Weights of a small transformer language model.
Training: a variant of SOAP for these matrices, 343M tokens, 2617 steps.
Each number is 50 + 10 x the weight over the matrix's rms, rounded and kept within 0 to 99. Layers, rows and columns count from 0.

# up: layer 8 MLP up, 640x160, rms 0.177, rows 452-498, columns 64-95
# down: layer 8 MLP down (transposed), 640x160, rms 0.137, rows 452-497, columns 64-95
up452:40 64 40 53 60 50 51 51 51 41 44 49 42 53 56 59 47 53 53 48 55 50 51 54 59 50 52 39 38 45 41 58
down452:46 51 56 47 48 48 41 48 45 60 55 54 19 59 56 53 37 43 52 48 47 56 31 65 44 57 48 68 61 44 51 47
up453:52 39 36 79 38 62 43 54 53 52 44 69 34 48 75 51 50 35 61 44 44 58 62 59 54 51 69 47 44 48 51 46
down453:48 52 46 42 40 63 53 41 39 37 49 62 45 40 51 57 58 40 55 41 46 53 52 34 59 44 58 51 50 48 50 40
up454:41 55 34 47 68 51 45 48 51 50 41 55 48 46 39 38 59 59 52 30 54 51 64 51 65 64 58 46 53 63 55 46
down454:37 35 45 49 42 54 62 43 64 53 54 60 61 44 65 53 47 50 48 52 67 41 57 42 44 55 57 37 47 55 75 40
up455:48 38 41 62 50 42 33 58 51 40 54 27 37 43 44 60 49 57 61 51 37 60 50 53 66 43 42 46 50 38 42 51
down455:40 53 56 67 36 56 50 54 41 53 37 55 62 44 46 56 50 66 77 30 41 62 45 53 54 67 52 39 51 60 51 48
up456:43 51 39 39 51 62 45 39 46 22 58 62 58 46 64 42 49 50 42 52 60 39 52 61 44 38 65 57 55 52 64 68
down456:57 36 52 54 53 68 47 47 40 47 53 76 56 61 40 43 41 50 55 43 51 52 50 43 52 45 61 51 62 41 59 48
up457:45 44 61 56 52 41 62 54 55 55 53 58 55 53 51 52 50 58 54 53 67 35 40 32 53 39 58 64 36 46 45 41
down457:58 70 43 39 63 62 52 47 31 49 42 40 40 66 47 38 56 44 30 53 45 53 77 33 55 56 55 23 57 58 66 40
up458:36 54 45 48 57 37 56 69 45 43 44 62 37 39 53 52 50 44 55 62 60 42 54 35 45 49 40 61 46 48 47 42
down458:47 46 47 49 41 47 47 60 61 47 52 41 50 45 60 72 41 47 57 49 44 36 52 48 38 43 53 39 45 54 46 26
up459:37 42 52 36 60 43 51 27 89 52 48 46 47 49 56 44 52 61 47 49 71 56 36 44 35 48 63 54 52 52 51 51
down459:56 48 38 52 49 63 43 69 53 39 51 59 48 41 62 54 63 47 57 54 50 59 52 40 49 44 52 32 32 56 58 51
up460:43 65 47 56 52 44 61 33 47 56 55 42 67 38 55 56 56 39 53 48 41 59 51 59 58 39 52 43 54 40 48 38
down460:35 43 46 44 36 39 45 49 42 68 44 66 72 42 29 42 56 70 49 48 57 57 45 46 36 60 52 50 47 59 56 53
up461:53 48 49 40 37 41 60 51 55 62 49 56 51 55 53 54 58 37 51 54 52 69 48 65 64 72 35 48 55 48 60 62
down461:64 49 57 59 50 56 36 53 38 65 47 54 46 53 38 44 57 51 55 54 58 64 37 34 74 57 52 47 54 68 83 46
up462:52 45 58 56 61 37 41 29 49 45 43 56 64 46 58 34 59 38 37 59 42 43 51 45 49 44 56 36 44 27 60 47
down462:62 39 60 59 47 65 47 48 29 38 45 46 63 52 50 35 68 42 41 49 61 77 47 37 61 43 60 42 45 31 35 72
up463:68 44 44 35 36 57 65 37 51 62 44 55 44 41 62 66 27 60 53 57 40 46 51 50 47 59 33 61 80 45 63 47
down463:62 27 54 47 54 50 69 38 45 55 39 47 50 63 45 60 35 59 57 51 56 68 62 41 30 52 53 45 51 50 72 56
up464:61 56 73 56 38 75 52 63 29 61 43 46 45 49 43 44 53 50 46 41 58 39 50 49 60 52 63 45 51 50 53 41
down464:57 63 61 64 36 51 48 38 80 55 53 46 57 35 38 50 47 46 51 39 59 58 53 48 39 71 50 32 66 39 49 48
up465:40 47 49 42 52 55 49 40 52 68 36 49 34 44 40 57 46 44 56 62 43 63 63 67 51 41 47 50 39 59 48 46
down465:46 48 31 60 46 46 39 41 50 32 59 44 50 48 54 38 66 44 45 46 43 56 54 44 42 34 52 52 50 35 48 51
up466:65 50 43 40 46 51 34 50 47 58 48 47 40 57 42 57 61 75 39 58 46 54 45 53 36 55 29 56 25 58 42 40
down466:48 41 51 42 57 53 36 48 53 57 39 53 49 19 52 42 41 54 29 62 47 32 50 47 66 48 43 67 34 57 55 39
up467:58 37 59 55 25 45 49 36 42 60 53 65 54 48 70 63 54 68 30 56 53 32 52 54 53 66 40 45 43 50 65 39
down467:63 59 66 36 48 61 39 52 66 57 45 41 39 43 38 57 63 53 46 40 49 37 36 42 34 54 47 43 53 48 55 51
up468:62 48 55 49 40 48 41 32 53 66 43 49 53 52 53 46 48 40 61 62 45 52 55 64 53 63 45 36 71 57 35 49
down468:40 48 57 52 51 48 27 49 37 42 40 73 25 53 44 39 49 56 43 48 67 46 66 36 43 48 40 44 56 55 67 48
up469:28 54 44 55 34 55 44 52 56 49 48 31 40 52 52 46 52 59 63 46 49 64 45 41 52 51 71 55 45 49 53 35
down469:51 44 49 55 59 45 58 55 48 47 43 66 67 38 51 54 54 51 62 50 69 47 49 51 47 40 38 52 50 64 69 65
up470:44 47 74 53 49 42 38 69 47 49 59 48 43 64 53 47 59 41 47 45 58 75 45 49 49 39 41 53 62 64 38 62
down470:44 47 43 50 47 70 49 48 61 48 53 61 59 30 54 46 57 53 38 49 53 64 52 49 54 50 41 54 55 28 55 69
up471:63 59 60 54 64 46 40 57 43 58 40 71 40 45 61 43 55 56 62 61 53 54 23 52 55 52 44 31 46 56 47 55
down471:51 44 44 53 70 46 64 46 22 51 50 75 46 39 62 59 49 42 65 37 72 55 55 48 53 45 44 42 57 46 73 41
up472:42 34 56 41 46 52 52 47 62 54 48 64 51 41 46 41 45 54 53 50 71 61 52 45 63 49 72 56 47 52 60 56
down472:35 40 47 34 69 58 45 55 51 49 50 40 70 60 32 40 44 62 48 33 50 61 52 58 42 53 65 45 43 67 61 54
up473:44 42 36 55 39 58 37 38 59 40 37 50 52 39 46 53 51 46 48 43 41 47 59 38 43 61 65 42 40 35 59 38
down473:51 54 53 49 61 47 57 46 56 47 52 56 51 57 53 43 34 55 49 47 44 53 42 52 49 52 37 60 51 58 40 51
up474:40 50 49 53 47 57 51 52 39 40 46 44 48 59 61 64 44 42 50 59 41 50 73 60 66 49 57 59 41 53 59 47
down474:29 45 39 43 50 48 66 54 61 41 54 35 41 51 44 50 37 40 58 46 48 56 53 67 54 42 44 59 56 44 49 63
up475:46 48 69 43 49 50 37 46 42 63 55 51 55 53 34 41 50 53 46 39 54 61 44 47 59 49 43 45 49 59 46 51
down475:52 62 60 38 57 28 62 61 38 44 39 43 54 41 64 64 45 49 52 54 46 40 49 57 48 61 59 61 40 35 49 44
up476:55 45 46 46 47 76 42 41 43 43 38 67 41 42 48 49 77 46 48 51 51 47 39 34 48 50 63 50 58 62 46 49
down476:54 52 38 63 52 59 71 53 51 55 48 56 43 51 60 42 45 33 51 48 43 46 47 37 48 49 43 60 54 34 51 47
up477:52 40 39 47 61 65 54 65 34 55 37 59 34 54 44 58 57 50 26 54 34 47 60 59 68 47 59 54 60 55 50 50
down477:48 61 47 49 65 52 49 40 70 55 45 45 36 48 52 61 29 25 38 57 31 49 56 46 45 27 40 36 46 46 56 64
up478:42 47 48 55 45 52 72 69 46 45 54 26 48 52 49 69 50 56 57 57 34 48 58 66 51 40 47 49 62 45 37 30
down478:67 45 40 50 51 55 46 63 41 55 43 56 58 47 58 37 30 51 52 49 28 44 49 54 47 41 60 71 34 43 63 49
up479:50 52 19 52 55 45 39 54 50 42 47 55 61 46 35 29 52 58 64 38 46 63 55 54 45 68 50 50 34 68 45 51
down479:64 63 42 46 67 34 51 57 55 16 44 53 56 55 76 51 50 38 27 39 37 52 39 53 35 41 50 60 41 36 50 46
up480:43 50 55 44 51 50 53 59 43 56 46 45 30 53 47 58 53 53 56 68 56 82 28 46 43 42 41 57 47 50 59 39
down480:60 42 63 57 61 38 46 51 52 47 58 56 69 56 46 57 58 45 42 41 50 48 57 51 52 55 52 43 54 53 51 47
up481:38 41 63 56 70 55 61 57 33 44 41 61 42 48 65 54 53 48 44 39 67 56 43 52 38 69 47 42 55 42 41 48
down481:62 31 48 56 37 30 55 56 55 56 57 53 19 52 57 47 51 54 29 50 50 59 52 53 43 51 53 49 35 47 54 43
up482:44 37 62 33 41 62 46 52 44 65 54 64 50 39 50 24 65 51 57 45 39 44 51 49 61 36 56 47 75 44 60 39
down482:42 67 43 48 48 31 37 46 42 40 43 50 60 52 45 50 47 64 46 67 54 68 59 52 44 63 59 35 47 43 53 49
up483:47 45 50 35 43 52 47 56 62 43 48 55 51 43 56 45 64 58 64 47 61 39 60 51 67 55 61 44 48 65 51 42
down483:51 57 58 54 47 51 55 62 44 41 52 46 58 49 56 52 67 68 53 41 47 45 41 46 58 52 63 36 49 42 35 60
up484:48 43 63 48 63 68 51 65 53 58 51 47 46 69 33 48 76 34 56 52 70 56 35 47 46 59 61 68 48 31 50 36
down484:55 47 53 53 58 45 31 45 68 44 45 39 43 49 38 64 33 40 46 72 48 42 44 54 40 30 66 69 41 46 38 55
up485:70 61 46 41 43 47 45 37 36 58 49 60 55 50 50 39 64 69 35 47 47 58 64 57 62 58 45 46 30 36 48 51
down485:44 55 48 39 44 48 57 58 53 39 38 35 54 47 47 70 55 47 52 40 56 58 54 48 58 70 55 54 54 55 48 45
up486:47 50 58 64 56 53 52 36 30 27 47 38 35 43 51 52 68 40 48 50 66 49 54 30 60 57 44 37 70 41 63 45
down486:55 57 49 53 45 38 55 59 48 46 31 53 52 45 22 60 39 41 35 47 41 60 45 42 47 67 47 57 54 50 56 40
up487:53 59 53 69 52 65 43 53 47 49 57 51 31 41 74 52 65 53 46 41 51 65 46 46 41 49 64 45 60 53 56 52
down487:48 43 60 44 38 46 61 49 67 51 57 45 46 32 48 40 55 58 46 42 57 53 42 56 61 50 40 46 51 31 59 57
up488:56 33 51 58 51 53 49 48 74 37 36 65 56 38 56 35 56 46 45 51 59 64 52 36 51 56 46 47 51 52 40 51
down488:54 50 45 47 45 53 68 50 44 52 45 39 54 52 66 57 50 56 53 59 47 62 57 53 51 49 57 44 45 50 58 57
up489:49 49 44 55 62 43 56 43 50 46 45 45 49 53 65 52 52 43 50 55 54 71 44 39 46 45 57 37 36 42 49 48
down489:45 44 46 42 53 65 58 63 57 47 69 52 52 37 58 55 42 45 54 63 57 54 54 35 43 45 51 49 52 60 50 55
up490:38 36 56 54 59 67 42 41 64 57 64 73 51 60 42 53 54 47 61 49 63 59 51 63 56 33 60 55 59 56 46 53
down490:41 54 34 61 45 63 58 63 52 65 53 50 40 39 38 57 45 49 47 64 32 56 46 43 52 57 42 59 52 34 82 61
up491:34 59 48 45 52 61 34 42 66 69 51 50 63 47 66 41 45 57 76 51 50 43 38 44 53 54 48 28 46 52 56 46
down491:51 59 47 58 52 46 53 64 48 46 46 55 47 54 49 59 55 39 50 46 53 48 56 54 66 30 37 66 46 51 31 44
up492:42 58 29 46 52 35 30 42 48 50 52 58 47 45 61 46 49 58 59 64 60 62 56 69 61 65 47 45 35 54 57 59
down492:58 47 61 31 50 39 49 52 56 38 33 39 58 49 39 57 40 50 53 54 46 62 44 53 56 51 47 36 41 47 40 60
up493:52 68 45 56 39 58 39 49 55 55 50 38 63 54 33 46 71 49 47 58 26 68 53 49 61 53 64 52 64 52 61 38
down493:44 49 46 42 63 56 43 48 57 60 33 37 65 52 63 37 36 57 36 35 54 67 58 51 43 53 56 39 48 57 44 52
up494:56 62 47 62 52 43 43 42 60 53 51 56 52 49 46 31 49 48 57 53 71 52 50 50 30 52 58 34 43 42 68 48
down494:44 58 49 53 46 48 38 35 52 63 53 41 40 76 48 35 60 45 49 58 45 62 55 53 56 39 42 50 58 63 52 53
up495:44 38 47 27 69 59 46 56 39 40 32 43 44 46 48 53 60 54 58 61 51 49 44 39 50 55 43 47 63 39 42 42
down495:53 48 62 53 34 42 48 47 52 66 46 48 52 42 36 38 58 37 61 44 42 47 58 39 35 37 54 38 62 48 37 63
up496:53 49 50 49 44 45 66 63 55 58 44 49 53 54 43 51 48 49 51 51 52 64 53 59 46 51 60 50 45 44 45 27
down496:42 51 62 53 52 57 50 44 39 57 47 54 53 39 46 59 51 54 44 56 46 48 35 58 52 54 53 31 28 60 50 42
up497:58 56 58 64 41 54 67 48 46 50 45 42 62 48 43 46 51 49 65 61 52 47 66 60 72 60 53 49 44 38 28 41
down497:56 48 55 34 60 44 56 49 44 44 46 67 73 58 55 42 54 46 49 63 44 46 47 46 39 39 44 46 52 57 53 45
up498:39 50 50 55 50 62 64 32 45 51 54 48 51 42 45 54 60 71 34 53 49 42 52 42 70 46 43 55 44 51 57 53